Each number is 128 + 24 x the weight over its row's rms, rounded and kept within 0 to 255. Layers, rows and columns count from 0. Numbers have three digits each. The size before them is the row's rms in percent of the matrix's.

# gate: layer 5 MLP gate, 384x192, rms 0.0708, rows 360-383, columns 0-191
# up: layer 5 MLP up, 384x192, rms 0.0689, rows 360-383, columns 0-191
# down: layer 5 MLP down (transposed), 384x192, rms 0.0594, rows 360-383, columns 0-191
gate360 101:112081121136147134144121093124138114113152096119138117136104101120157134148097146124143129143155111143114130172142129144190107148115142091101155111128190121170128115085121135176118135153110134131178127127149139112089145110140131134116141084132082112137071104141133077121148137118140121129091176110136118143161088120123109150157172148125117079126123093125092084116143148158103146143179127119120162120146172143118156119098130152122147144116169080163147095140122110123103144143122114119134098151077111148108110104155091135131110148101172126144129119160110132140181161159111131128
up360 097:160139160140147108125177117094142092140092123132135157132126139125124110130078155135163132075099113179140142106169123138104144124148110120167165129115134170107161150147133134124168121129126113106104132139126134119134135087134124151074123123136132106104127102099139147132127127121066114127124098120205100133126150131099152094106109099100157171151127151096146157140122085148128120140144124124107103111130142152106172147157145107128085129146069106143137141107165131162134148108104135109153123152118123143135160181121171136096148132163150093110134122094124131131098154150172166079
down360 093:109120118123151121134135098104162125128142144129132168152100098154139110133134160131139146130129104157093143153159118150127086140147133117156140135148137173110151168124109139135152122104096136105138130089170139088126140099151136168100121109102152154094123123101170139136112130160112124122109108100113130142132141126083163138144144133105150098134119110141127131128139105143126131121117122121134148079137151090154178126140134148111121101132142075136163104125116105105113143130098145134136095133113146119120120137147127127084170106195175109141137140124166095120113145165128255115
gate361 093:180115119122116113180178098132135128143125141175167095147070150155086122105149172136137116111132145078132104136119123138075084147121132133117134186123104114148064127160118161167095143158124137099147137112095118127123126166141117115079156133137139107135149143153107082130136117089115128124107125174149113124133139145116169103108108148142107141096174135111144094117119124130087119142145137116174170141139139113114132138123123131094143128133092097100146092142156136119179149153088114160120114151169157122096153147123142123153144123173133128127111127142170158164135128131120144144
up361 096:137082126165111131102102194113128071096118128110108133122140130125140168068125116134151113094131118099134109137158122163150116129069152142118118121133098144129145105143146140126112141141178136112132097133143162129127137098114113137159179108125101115133126103118113121104129089139094123102157133143102115093147128163114108141114116100133095117121126105120194133120118066160131132090153089109150160142133114069152149130131126128118177145124121165126185117149127130126121140127150175091117118113108141157100164129125092116113094160134123134109118109068099085162114102096111153115
down361 098:082079122147164173164106132143122109142110144115108149147110134132136118137156117132122122094156142119098101132091146095142123118089137132108111092138106088124131166108164129105096149139190181154120098140124140125103145139114163170141119127173111153147117128141107128152124116119078127153116130111124143139131145140120101151174090122122138153127169093071199117120142102134107106113106147137143138189107107107138100125097130134122143116112112183161148140135134127120139174086118139112097114095124155139119096153123094118179088168099141118105115132118120085138093129125108104129
gate362 099:122155131133081165144138134119125151131158093121180132131130121114099116118156097136110094120090155142098118098121102157166156142168117140121135149137132118142167125153127102115107155064147102131095126117171132155109104100112074118184153131155120149113134090146120146124180103108128150108153105126104161133140143090168138205136154102111148102108109149104113140126105163131127160174138100128147129095108140111126143163149147160112110141100084140144111086116090120149105136154100118085149119120168137095138162105130137135129133107094132123163122100079113104115134142124135093122
up362 099:114127109136108125065145111126105120144159143172153155117119140135058125149122143122106092139115093106154167094119154099111120122130189124117125103133145140100169117132123115131114121145073105134132157125117086086164140170146118121132051122122132155158128158129120146184139150142160125117149112107106171117104111103141114140148124152118152125110131143149097146120105136106130109125096077155129135118115091133171098145108158129151167115106158096105125136129160119137127126098118140138133151155112143088178142083146137134174133116161164091140119117118068090115126143125117107118
down362 101:114122132132168138147133076143170106115099139102115106117128145113166137178098166128147153131109071119146154178142150090099089130116101124127138090113169146135090078111081124147138124159139124115090103138096158093146144141161129137129107138142119132150137155146136109134090113088131117119102095113110100136112142142097120080117126146149106119166144120169130104134143120136106111095146141164097120167157143150118131130105117124137159109129148136139145195141145125092139137091109109198112149151130112143148139120132079091141131150132140145110148127185146171127138128136145090085
gate363 104:124123162124126091134139141130146165110134117139141139160116131126153097176131137098158101127103171152150109120111112137163112132126077140122140141124135108103111139182108101134098136145129168109131118105120103110125149161150093107130143146124176135140130115126106128103135173161116163115099133086119121098143145122139173134106156132097131103112122082128077066117114174123120104150141100171130162094134081129132139129143129130171137150087095150157106098123108101121152138092101123132076090125120154102162125106108083084133180144106077119125112165145098130136107111112116158094
up363 102:142139149137151153125147151119145149116118151140139175130175142116095136156144156091109134110128126162144141127081126171118098121135085126095135153115113105146161176139119122123104096110158087101145144091075084093145114107150089084120123171138159102125172101129101089118075142129116098101135123120112131090098126138124153095144147121133119123125145109140140149103139118155134143114113126112161123130152129138132181115105120142097164084144121157154158145121169108156125171113132157163092107138130099134146083140139110109146152151176125141159124123170175102174128134098165125142
down363 109:159115143177133101170130157131142148134128127136117119140135137128126079116130084144080146152101138128131112117108096127120123081160163106148115134140114121160163114124171130113132132126135121173119101118119121123109140101123086115135180141129145119120149136104132127132123142124093169152158138139065131166096140129118103124176108200146068131112131121096145120158100102122131104117070135138085143163163155135148121126144159166169106120122136165110103086160103102101111161098098115117152119164100120086081122112111127109184149117079135118121125144125125123089133117116132148125
gate364 094:105074111129143123165090123114151120135137085122122126129125149113162135104105117168179112088116145129155151118114126152139139123107117095159113144119123149132141107117119077130121129148130133093137164126110142111140130097085171214115102130175114120084115119172146152072128105146135126098104160112136092150127167114148130163144166119089153150129082123115154144134142126136127117160099085135107097113126112142118154127144135109108133102122117130121129143128145167129128150107110106115141100146100107165145137127148188111112038108103132090183107120143118111116133150143121136131
up364 084:131171116158112146090143106105157082107173108098110135108146123166156163115109090116154148138159090139116112131123142096155154146196164114158148146159145155127146093128144151133090159131140128168183132139157172196105126119176142118123137123133124069189098127090104116154146120104134133163125161143124131129144105140152105129119118155149147143120106127119129134137133126105131170116129128139120124140157173111138115166137121128136095134158078075168133128129091101152116112138094130136100129129141080148088129127127155139115156135114144103137140119091142132154101125134152144095
down364 089:102106141090155075096118142105152115134151126160163102111135137168127103099118078121164130130112078146122133096141148109126175107118152074163146107140154159140108125159098126141115139131166123146169141137194127170154137154137126110158159130157126114118103161144145150130159176132144101111084085101151139158119132133162099133136159115112134104130168136130128144158091150081102134104158115131131141078133164127105086139122136112154084125123154087119141115165137124107122092141109159125152127138100146149114129117133169144103143129151129135121089138132121125141152147140073159092
gate365 123:157101129133180129136134117152114136105111153112159133131137143123095129136163130136115101135126169155164114133126169155147099109164118102132143127113142119173132154149122140121101134151151114095148133148107147124122130130180094136125175137182144132137127104124132156105116083135126152138099103128141136096151138111082165154066197123122128093156092159141112115109151126130129142149176166144217118135171139130082144140176126123145129115166158126170177130144093105125135103143149116128136130099146119176099111146132137113114129170151135124147133138175134083127126132138109148117
up365 128:098129138105097204098173128079098115166123151120102098115141109130153173142128111099118130129132101100109156095098121108116142141097141124153076137147106114118125129094116108136081110059101174152114124095129138136122128120102156134122099117115128154136127139112112135130111123107156094132161115172096108131141131151148090150137136176175149123128138123074148113122141105146189108111114126142083148148112150109137119093107139161075147091126122145060098129119139130105113121128141133128140128158123135125137132111134138127142162117144127174126158126091186136166116101102148120136
down365 126:114125144134091184103162136081100105167109138121116122118163130151169199132136116142095124118119105132116187098096124116103119123112108118202120138116132136132135121136085122103099110052120173164113133100140150145119108133155131143154124137122137153133096116114132140145109132131129135141144100140071143131174130139112098180106118120196155113145146113103163131112124125111191128096121168146112131146131145094100097120123122146111127086141144136107120123110132128091135096121166114119124127130093109144129134094146151122144119123173140159156104134113158137177108089120116115126
gate366 111:134105129104120085167157115092132140124114145145100106133104114098157122168140138168171110115123194148112148155133140110122123097153100093130129103142087135124116145122122066141107091165123163139128116121093106126134131159112121166151116148159158140058179146115125124166154107133126153136093113139105162135121157111100142133157147113093153139146137119120139109115169165105121131094121134125115123143116139155092152116094136129129167125136129220137122069126121183131136075124147118178135099144123152116111145132125147118108154119142102144135136134144163149110137105141105097114
up366 107:153091110151181113087136125128131141070128114088103131125099120139160120093135153125163138090109131148154162103106100129155175098159146099109143157122167138121132120108131135114110129091156092118161102114111110176181138140127132121084128107133125088137150099141146150118143108146089141128131169134153087139177107145113140145147123103159119154149116111101164114110178132116162127135139117103152091133154120140189139155121143111148122143121122138163111135123174109150114144121124128102117100087135128112145165122184125147137100157103105130151117124192081125100156113129135168120
down366 110:160115155120126144165156154134126119113089176186127120122139138134161114133122132121137097131121150146115111131147177130102112121152123103125132082158078137165122134107108153118146103137158139120102144094136123136191127110154092130152098177176065080125115140140096116110123142147140131134103128108124136138120132124099154117147128138142127114134160126097152134131177120112127177093142135116131095177128118153094149098079142161139203081094120161139123129099145116172160122128137128105148130150090118133130119148098134130134121104127105161133197124118145115148128144165091105114
gate367 100:146135128142159111126144109114169156128131132095130094139090151136139094107104119136117111110128119130163119100123162166107117115126125148119115134148119097135091156136140160091114178105158128096108142141114150101121155100130128135136163186157121119133120103097143148118116089084081128130106128174149084122103168131097116136091148127090162139147092117117120108112184129115131091169140123131139108121165131098070091159147114089129121139146103145130170128119132112125123135138111092096079088145120123136123135165149141106149117173151102132137087101202149145150116119071142118135
up367 103:148104120121115076125127142162140136099123118129091125154096162121121083139129179131101150109128135171144107126136114168100132094118130189088110122104111134140099148137144137114142160094141095082109129135104122133116147135115143158136171141162146149133159110149117127167116146113099106114129153182134096115120215142105104118109106098108146142152139107133121113150150145141061112153121095082140122124148074119102129147093176136121104161117140172105138149131129114157106157150132126103100120121183136130119120125121147106141101141144130141101111119201121131095118136109144116147
down367 107:096108140126084092111118137161126115104132106122098150169126127112114124154144157125111138101117132148134130122142111130111142088151144192089123123119085156143143109157159152115113128118113104126128131147109120150128126130126141144126154116165126149137157154164109116172133151141120121137121135139114141100114169165109125117150111115131118125145132103154107125147114127144035103116114098077148116130130050159147140129106179175096131146095163183113102132138110112160110145155126142125121089079201129121112105114103114116167117124102139149112124112141131112088139151150092074146
gate368 101:085124120134118137140111093106163115142095117113116123145127140140141150132131079153063117125154151117133120112082133133122111149116145170133106152140153089177095141140134159152125110167145141151114123175158120155155142116133161136122083147118137127088097129118148136099125128114120127134130138137087157176161122148121137120107138155111169170147132112137107152069114107160176171126122156114128115147104122154106127100118105105123182087112158141190126108127101132112113097144102120170110125156122188140103172157173135118158077149097138120134146169103116106132137111146128113120
up368 096:139141123134143103120196155147114141137130105102122151111130118137134133152132152119178118110168134123118142115139151138176128125117111086129137082125128144107153166138093087072109186106141137111165153101133126098122116141152117098111170138101124149167137102116122183117091101117143146099140112121134098129122128136111106160135137126161151143143130171124136094153157133127098133134152164181143132141136146120096145127127179115137085147145103131119136103078129108132161121168163119081127158096142057131110154129122156137112151142131081169145132133143177109146108158136173144118
down368 097:085149083167123111133158104146130106166114125106116134138129113155131160126145090156106162107121125099127136098088157110116091138103120158108148118141169138151157175132061144110121151151163145141093156141142100107149109154131122124132125151122096174142122138103137155085109126069097092121121123109113142137170138130105105125095171133114158169146102163156126152082125152133130128150134187129119124139130114146106178091154123113122138088101143134135121127104111153091135120206100153131127137152113153122098130114172144117128106172145126144133162142127149155147100144150141109110
gate369 104:106106130137162161142119128135145160130156124142156121127134113126101114158101103129123105086125167097132118148147161130144113154125103168123142131169149105151131144114120141191100115140118153102109109136080144111170128094126125131123097134118102123129108146140184180104129133118159160123093126106160121135127122164141116145130149133122108130131130116091109118123103154114137115159120101213160152081132138103165114116075151116165108148164157072123082160127098127104150098087101079093101146149110098087174121148125133120135132137118143123108115147124128163103092177132131133132
up369 109:156132148122132121118115101148091125121146134117127110113105130113127115083154133136175137110154131142121193124149113128137117140128107096108136133146150088163099112087083145148148134132197123138164110119156186163087134167090120134117154143115139130113092133148133131107162103093109136148130118134119103154159117139065110111134190144148154123142109158127110103122136092117147180162126160099151149131168155126108154117148114103124074143158111136139152126142113088142114130179116126163169117099137151151119169146162130112121132141127120149154094129144132091147144180177137136128
down369 111:091104117115145140136120127127124162145163137144153142117134113143082121144121123127153136110115121108105127127129144135151116160151119127102150153153171119131113144130149153199120156153158128107109132119105149103134126160101128136139098099090124130109112137115191155122170143151169135129109134100174116141169129151140098164148196152125126101146106134131069101126130161134153130160135133173162165075123139106165104085105126141132100142169164073122082158134135162108126149099096097120141151127148121096158090154116137150122138119113116142125098156130122171096120164146091103127
gate370 098:136075162165152155103116112118120111137130129143126120182123170097100101146111114084166136113102150112113170176149153130134084153145085144118156082134119054158102127142084156123089133153155142106172123105123159110081131125126108116135150152170140127099121127098156137057135126096144161137113133138139095117154100096097147126104198136134124119161121119109129096122141110129126152123156121131141159167152137128117145137134115100162125147132146165092138087129091129116153089132115120162115131138160119142121109133153100124092149139132121136143133142172138121146153144150116129142
up370 099:112114173139140080140085112143120112141128138118124147139113135093139140118087130127148160078154171082089133169170112113156106169109162135119135121151158097129082107122129126131148102166120119159113097149127154135126177109097165113164133083092116140164134154155181135085160122085158178104120134112116116123149112125113100119095146138141115129138117112095111129149097130156130166150132118161121166101105139108116132107136156166141109156135137099172112135083115129138125126157107087148103171145125169108174123115120124146118135132122119147138142146109115147094137188160127130108
down370 096:118102150125136106118087124144110123150155133126119152125144116117135118137098108104184157066157114108069128179103126128143141168111135144095142111154164089125093058147131122146183113169109101133111098131140126114134149149111154106150117089095152134164113154168162130124144115145140149108123111126135141105149129118177064098097156122142146115102147137109129125115101144140117157155131142172138160096113106135125107066128175158120147136113106126148117135099138140165121147157093107166135138132141137133164129122122124154142125131130117155111117150110070160135130154143077102108
gate371 106:117130156097117123194101138107095160126111143126153128150131078142107105158168163108155132127115156128129111158139139120127089120127104128104146136158115103167144134134105151134140107166159156153099126148101129156145114156109117145155144124156135118105172133118131143121118124082075122122108148146133109101116141127058164148100125109111112097146142118131120138102143134108106085098152133160128168163136122140105123137110125096121131144122127135109094112134144171117183081120104097176118090064149169090143139140131111092123138129130040132091136135127118139100113136138098145104
up371 106:112133149137169125120127122127154136143079113128140172097164109091097136130181137109132163108142100142122084139165125119111130096175133137106105070111094136153159133138133152116167140162176139073104152144122145126158135113119098149147160164103099124115101112128101095133094081114134115123138096118106129098137122166147128144116141112139111101147126165096147165129137074139136082117133113174112099147176098159108134173132154082146121123122156166128163105131156138146127138122125155096104137134176146099119140123096141115164099120091107123143111143127126069136117122137148129124
down371 109:122116131172135148128098121131134153146130099096075160159126104116135136127119070114121153135135105110159088119098139110145143105138136124116124104130100106123134163162180135095058138153134173087131150135092149154161118138124108134142128122132120165139134112154124139125144161111095084113146141163117109085117126111157122089125156130130133155136090135084134102174111136126131061085132110125127087137167131154131103165146142148100142124113146182165129112150138094156124151110147132082154135129138161131096129093097141116110132127088121138134109196142175131128128132104150105104
gate372 096:155137122110125146148109174153112171139141151130117135134119133114146110156169110129107123110134150157141163149113155119138158110153131095131116091047127129181127133107118112100136160075099119134100102134129132092088135145117084117163156137110143145084162139152132164134127117132144150121095101119122159146118118121148149154090132093106162101133137134174112129114141139097145102098128105156153100120099121170156132126081152146135119094097155128132108097131142118126147132157163171116191101096172130077121125131127136121135154105111096066156113115119139087134106130108118108167
up372 097:162123138143157117133103144118128126160109137113137114151078124057090061132126155122130130169150181146156160172104097167138136134138072139119162129149108102114111164135139163171116137150129122129128120091129097137139106134131171133113139156091114124121108157156126107112140181163157161113111095122126120122146084150122161130151166118119130115128101128121088116115119093136141091145128144103136082120157129086130126174096092141146157111145130100092121177170151092126126146113109116116096129132113124129113119164128100151158115161143137145122143148163173152142166122139106109149
down372 096:117158085143129116155122108146106110121163188131140118126134108125122105127153127105103122100165142120108090091124146109123088095111125083135137125129090142129134108163099088122110077088101084126089121122154092149126154116169079131123129157136130114097127097137157099160153139146144130133111147109120112111143137119115135122112117137105126171139143090156105096110143168087113113103134113129135209178079145159161119121154133146147085136099146120120099110118125159120130129131138164157142083140158150077090094100126101143135112126104100108147127165119117133085107123161132097125
gate373 097:137096123174131111129123176138154134083129134129106133124091128076083129114143141120107105093130181113145093156155075094169122126114109116113172125088114130107143120161151093103118131129107097153158116134137110112116128124158124132133143154085124127121122172133097134129121143147126116127115123143160141131162103122124102131160160066119114147163155102149123125184183147119085166117134096096142104141117099128171113117087164112145092172098145148107095097175124150106108145083126135115110140141170133104144129122106117140124132159115121132085109142142104105098105137150111161099
up373 098:111138088128095133150125162110135158097112147126152097087136132088083120127131111125114117137141091125145101131133103122130131122154138136115116084134094146090128151103151125150164100115141131097112117091107111132118148125154114120146119131147151138130155114104100110125194211100093162144136133078112112148111125129118150135147159149103136100057176136126098186140144152145098137109131145148138112089120103109126121158140119158131044142107153151097132103157142119111129117156109153111105145132164116082118131082142119137146108095102110127129171166138136136118107115089120098133
down373 099:095112139130142173118129074097141116133162130102117173119117133146176133143134172143142123167152125109103130113139193133117081099139095115144113148137150084166126112142126158172088134136169159147100144149125137125074142126085127114126155128152111132132096085148152126124108095108145091139117125170115150117157147099145149139090100152169136128121112146099182126101113096106175115171171163147135130179155167102130130127146102151140118107128139119148111118112121140107131129156139128115154118122081163179129150156129154112141137114155143121171152118139142124169149108135142113134
gate374 100:107122125148171178131121138136142093115170111110123176126136144121097129039128107157128132135068130160123121120088156150130145102148138101140170121110154084147155093113160160134114134107094133157119160116137134163136099128130101116118134117143129150129086120153119130094160122130149077128131128131149100118179137098136116151111139147147097129130129169133146158112115109130135142143130125127125118126154075143115161146191137147110102147143139097120153126115108131111117116141082140146173101109174095163103107113124151090119120146160121112102146096152060141140176146119152130106
up374 101:099126103140168157133092141130107113114116137100130134129107149086115113158128134097086142118117170116149115178102094126196137071145127112153140105114130135120132141121149137142128117132141104155095110113146146134150093133051113181172101148119132133124139088137088105132081116125152140127115087142158140132128142125146124161111114125162113113139102147116159115099140107117112138132134113095144123112121120167149157112124127194134110185144185183120137148140146105152142117120105158172101124171151075134110096158125100136139105127114100115108136122135129109102143112180160136120
down374 099:146147158104053068145137130130121152136132152147094124121107100146151110143115140147129094095100130129106119135180126111099125133154125116123111148140132129122126114122147135124130143155145124098172123160158129074118118116138114093116133140128150099095145132106131147128127122084135144121072159135163140115106115183141137062148110121137127123123163107099151116133142128138100102116123144170151160071146183084162102106124123108149118128148078134131136131124151160116132133091126152188138159125040160140139140133142116141131139121126113150137080145151138102071109133132110120103
gate375 100:124156144100124146126129136127118159130122137150109107139105108139124174152153110086152135118160119197129108158129082080142106108185097127155125111126138144134111158119120144159103096112096122146135099165139133117117136125117105091133149167113139136150144170137119162108133114147158178126113165104156122136105090130098076183089147151140177116125124131149097134157115148158127118149121130150105094116094131162106122129106140107176084133120131176125089095103153154147142112138157077131106125124124098098159115143140121120073094146097115156155160130164136156104141146130137102114
up375 100:144107083135100148144161148079119102154140088101201146121117103159170130095129128158183109093127105127145125131137138095155112115105108137089105164114152119156101114134125138120129142078133163110163088123138151158075089143091100132121137120140099115101143110134141142122125150100150118134141137138141133135143126128121166125153173077121121100142108098166130091086138070152137135123150158118111129160089151103136157111149101137100167109139089104108150094156118124099133119131101120103124152120087123146119147116102158105143114108137094130166102134137114105129187122125098135102
down375 102:119164133119110127123140139118105163156132160153147081138096112128137163133140101099151106120163124177151078145132071091124138122165096138138166135107166178125090129149157141196096107079115131144113100114129115123091103133119096109125138124083137119134102144144120143137128158153159146147100150102140124146151089105129095179129149111157145091116150121156102121108110126149122134119161116154110132104076122151132150158082098141143084137116135156115081103122153174145120102158153105094140123109123145115165150143125133118103099085096140152136124145126125122104170140117141095108
gate376 087:108104138123130125132146124104117129133166128130116111076099134144121133104140123111149114122120120152133112122132127142089080136127153150172120146156111133139148122162175137185092119108066156142110101155126096131149154123140129150154111119112187083135142196109134129108118167106149177143099133091111145134110103117117081103125114155101105086126125119150120147138149124112083113160113147109159127155095130174168128108103143070134129126099141154114115108135084154129122107150105116156129188155148152103128144139086134128088085126119132116121155151142146147154124116119069119161
up376 092:130114145155100162143176115102106102137121147095139121127099102130152161064111136114103049118134118166116100076126120166106109125085134095166145127134134116171142132104145088153064110095104131169124146129095106124151140066159132120109119096114168089125132152104079118125144116112139149176103142129147112139145115116127079121134142150134100103129124116128145115104127119134127140199137175140140112186144149160127093123137142120147140080128086147110119108151083134097120106125112133154148151133130110148124123154136147111126125129108101124144125143133131129167151137111106124154
down376 091:146138092124149120087124120107127144114173129155126111123119152109130107185115124129169154148097125104158156186105149096091144121166136138123127145157105162098186178159213139146149124104108137087121104118145147127122169188130096108074119141119158113120106134147171143098111194113121116112115108104111097091122125124128123143112110137145125153133170114146102142124135134097090108097124110105127133095109113140142150140103148140110119160106158127120121109114147117143154152150119115149124188100134148092149138126065115128108136128136120136108155159140144135110095138130100133125
gate377 095:162108116158128155159137136115123103132143127116169110138109088159143132106182125162136140116126086122114125136142052136143138100101131131103143155114151071158067126148117112143149151115120155143130132120099091147143123157122092145096101116134158121139131109095113147133107135122084147108084180124113127103126156119110155160158171092106125158139079109203134075126115160108166140127141103123126153116154128085130127117112053119163142118138116146097149131162131135136130118124137127098092083115130123121146133106146134115131116116099112113111100150094137132092113108089107119119
up377 093:137132103112094135145117122128134098120168106146125130129159114166100145133064105156132140174111076075121138087077147162114158104145162178121094158127122108175131108130162111118111123138115104128128129106111114127128122118161174097123153106135106143130082081108140159153143159139126097121129163139090121130126144120131137131132093192119121152119142132123149133120113108135141114098147125151114119103175126106099142116142106126119125132151043110122140110115115110148078119138103128098080131116103131122098114071113159122135162123176152117151139155128099168157102119097124140133
down377 094:146140120094115125125126132113121124132130099151110127126127125132110123141059098151112124152133077097111131090108180122136169113144095167114127121151140146164184130111110123126099082146139108104105104115124108093138121109143134114130144124113127107123113132116183189147127148150121110126130138160100149158133133139133107116126124188141143091133167153067121157104111121110112119103145153129154108109146127163122135082155157125111156131144092123092122157108096121134103132173088126088099128129102141144092085112115152110119149143202139127162172118152135178147108144110152176136
gate378 107:156098144198148146135112170143104185106073121115152103120115108098091126115152163072149141134091107118169114122135158137107099126120085143093158126127087079145105137121117172149109118173177179083139138112131100121146121143118136141117129143158151155105142069091122104153087139107116128113096116122125118106130134066094175106117148123168105119150126131103138099111106139106113123094163135140128136153171111114103148147137123130105135143123163172141126120125108125132142110112107123147149093139173146114112132112125110091141122136143115154163106129131146109155156136145137107130
up378 098:141164125143146145139130133120129119140082137114151147147132121111111152089156116152142178125109103096186139119106119115139112110097127173100145144086145100137100111118124139120126182121170092110154136131125112118100123142164155091113145152159170161120105077104117127171134131157167116088142117113125154136122153120139188133136117094159136136141148120147166126120157107099143196139109118114120107109172107097151157085140091125104137133160113106110144150152084141131128117127093164162121099167114091141113108104104138167171092121128125150144096094164112122163136118124130096118
down378 102:120149115162144142110116082142119120066131106120155118139166124145140099110153156139128150175116132107156162145125107108118117087145100145114093110099097124158130159131125136136144142135129129121192117139133124129102103150139121131116123121122120131097074123124131168167125138083156108164156130097150168141103128138122145091128138126133126162121143127152108139100127132092146155122071107139177113085144127087136160096113090072097096140136121105076179096146093116102118151101137133142112152146101126117140149118108106138135120114088138120146053164130119089122134087143127091097
gate379 093:122143109144120115138102169126118133164142129169153126123180143139098124141123118100079160129114114102147141146113162140107135121140155133149131101108074167099177106168123093142167119161077145127134125129162119122099153174108137126124102142083147147128125139128140126158115150138118152121120146122120128161083109120134173125105083133084143133134133142164131129123106125099105101098127095097131090106048101157167133094113131111149148127104150045106142138156168121134116132135140134137119115137151148102172093116133145144130159105102168111092116127112093142123101119126099147160
up379 100:129128124147094130103148131125104115155143120151168128142140127116149147125126144117073144100127090101156160118100132126134130126128117079121141111099120130091087124154113123133132146129115140127144118140149120168133125164109134169119125150110099107084167139149114096154116131119089173149129116169097134187099134112104140150110136120107187136151089161150081119116099130133126117109118141115176077142096147104181129098094111119129128065153128062117167121144155129101089166170127133133142128114099158157162123140167118096114161106123124113114142123108110076180151115121135131138
down379 100:110150144099174114148100116149133139120114130131088130126147121124103126137115132113150113150107142143103126151112113127091122097110144181153143152137132143144175160117101126150147141101104148126123135129123124106119151100144120085141116106158156158176087131112168173120125111127153098114088156089131102089132119142155111110144117158119048130123160095141207141138149106119114130135150109119094164136149093184113131097146134139155119168097113145142092128126122149135160089086137107131134141132178116097106109106114135168149103134109145157126112135131129182075092156148121150144
gate380 099:143124164185145172095126122094154146113167104172148138091111122092140146086118099143158142122137121121074131145118083107110155129166108124134099129091141098114151097188132138105150114114139099140117125142131132141146096126124135133115151099113114078127095094162097129123147110090149121143098100118124149143163085121166119142108140084145150110104134167140116095101087146110151152179140103146121092124088149099150132139135114138120120073163132089165113148114128092147152154106100110099128137122130104130118119132127141117139118117108137116122085086079127145148137079103123133094
up380 098:149103140129103066162121126088119172120140129162167113112135097115130089116124162140149133136129104149130097139112138097135089103095095150139118130103185113135097143113108149107138170155164166110127082172155108143125127131115128122172159115126126126104144129142162140160091107125126156141158108101116110141139138094117162159127131103123170098114071179137146121124153106102124128160156112135128171138137153153100103114123163145153131136105133126146144104080115180149089151142147153112089131097134138101162138159167109107137121106062094133152125137108121097091139110140126129130
down380 097:149134141129134155086134143112116077143144140168152150111113112103142100109145150194182088110086117102108080122090122107116100127158143066150160110111105134124189143111167158120166129097130089124132132115117168141118118119116085130142109116125128146137103117169119136126155160148140114106128123113128104122152160112144133113136132141160098135125139097157114103122092196142129149067101098140103124119111104139150100158175101113130128102121115136133127168108118137127135158116118135117171128121122143168137086148085159126131095154117129120154162086093150133158138131130142093114
gate381 096:130105119149120106129114149109160121153120154147111087112134145114131122108160164110099121086152115104117139130172090095118109149146090155116162139134096103129092130136118153123154057104124103130111131162135065135104111148115099103138132163089149136127120160087115131106141143165132168143159079176109138103118117148107110135151112086106151126114108087130127145118105109096107123103147104140183134131130110140159108134120133130105132146099157176142134111116156105115138090135127107127136090097155185082116160156136128109143151082090120141082116137127162146128094130132176104113
up381 094:133105146126083101147146144141121122134132122100109110192154075184150077169132170160155132155093165125117137104119108147196121146097117139102088152136171139119159115140111089104155126111090154128128078113075131146130133087116137122124122095169141107103162100109152132144145129118105126125112116113063103119139139116109129085118121166078092129104163102107074115147144142136132135163146131130114148125099143122099122105119148153126124130138167113109095104117134139113148118109145167128155154139088145113158101111133126119143136159160088138151137143116123110139141107092116115130
down381 090:159162131131108072110147122174138153147155128139173120132119155123112147097095112118123091107117101109137142125121140142091152121127182112130128157095168086134124179157053120144146131137151122128122123130195146110083110105107146117146136139126133106129113149133100171152083142090110104118142136077154124152105123120129110162160108101125125092139098126139161139150112156110160153094139079106143134140104107142091134094114119158124113126141123118152130094088169119094111175147128139085151115117133166148143141103103140129176148104162145135112121130094088135133138140142147151097
gate382 087:165125084125119129179151108128116141141110181145120132131115085159115140152116105127123132143131083155164123122174131097098110130149145122125096160191128130155093136133144146172135110137116158097173155129112134133085128189154111109139132101111147142143137135165162132140150126132130148156147139142123106106143100115085137085111105134143135129130108092155128136127148154145193125105120132113157141129160091113150113107113091130116130088130127130096090136131110136143088137120135108147086111153154143087136107097115165117135155048147152156098102176152129157124098136108100122157
up382 089:130139147163128087117155133153153128085133132141160121138111112140085153093099172139131127147133127127111139126143162149143135154091097143133150097178147105149100123157124169098125148158148151135130139154115111173160095125145137121081128156113136122171123131118168085155100067131149135140131117111132111139116166126107157125117142135141180150109145138131141085123124098119137131141121134098157181194139144115099160152137144148109137077127151137190139103100112097127136159118138143177084113116121174162087158147148088115168142146119169149124115137124137139130110129155138130093
down382 093:132113140117145120152133147112144115142130113106125139131172145094170103165119114109150132098119115152103199113124140124071111144134133104119124128139100096112107097137125134149121142113160088160125106113119150081109148145162093132100110103106125114120118160171149123123136121139173156131136139156121129086131126145138165106168099095133133115136138094155154159102148123135148120116097140131178111089131142074132158091088083111119131149139122121091150077182107169108108136124111136125082127126178084117162120144108140093112134066144124127120112121189118136107136132115121100174
gate383 085:135155086110129137126085139164154105104169131130114162108161138152092153118107080127104119160149105132144085102163176142080141130156171146091109119147114145111175095102137150135119111107114155117084125105150128074104119140164125106185142132142168152157131152153138117129108115108142140174182106088114111121122118106174137146175129155113102102139139123177143124127158117144142109117169135129117110102114074135126118134127102142131104113116152110127097130151162113106101115120130121151091173137152129073131122135124141142128115117115093139128143135133102171117080091104142123125
up383 084:107093107187104163135134120125114131153104156138120154144105101137126140091105157143115085121110110073149121153150108147164135163172134092151118105090107132121099100122120124149147070108141128195140137103131167117114139111139161162121112138124102123123130145183090113162116104112155128121115146130129160101107130145110112108133133108109107084154100184132130094120133152114069145128109127125115104168117089137150090148113110108144137100140121117117095172092093147163116148117124133132122128129169116121150172123132160118138166123130116135150092094188120167140106158124099153125
down383 085:092161126095139127082152126141166116132161113104147129112133140131137146153147111127121164151079106169101142083131148134101130101102118167108133136143165142118138159144140129099142153156131151077168134151139119130145142118107109113141151147130114149142127109093138148098146128120111139135125086103138140124181106086143113148146117177157137173110187094123133145132108091121137132131142135140153116082146172109155146124124135122139150125108135133158176107148158132133186104154118111141141161123114161127101092137142081105074087176137142117085115125090143092136125120169167148170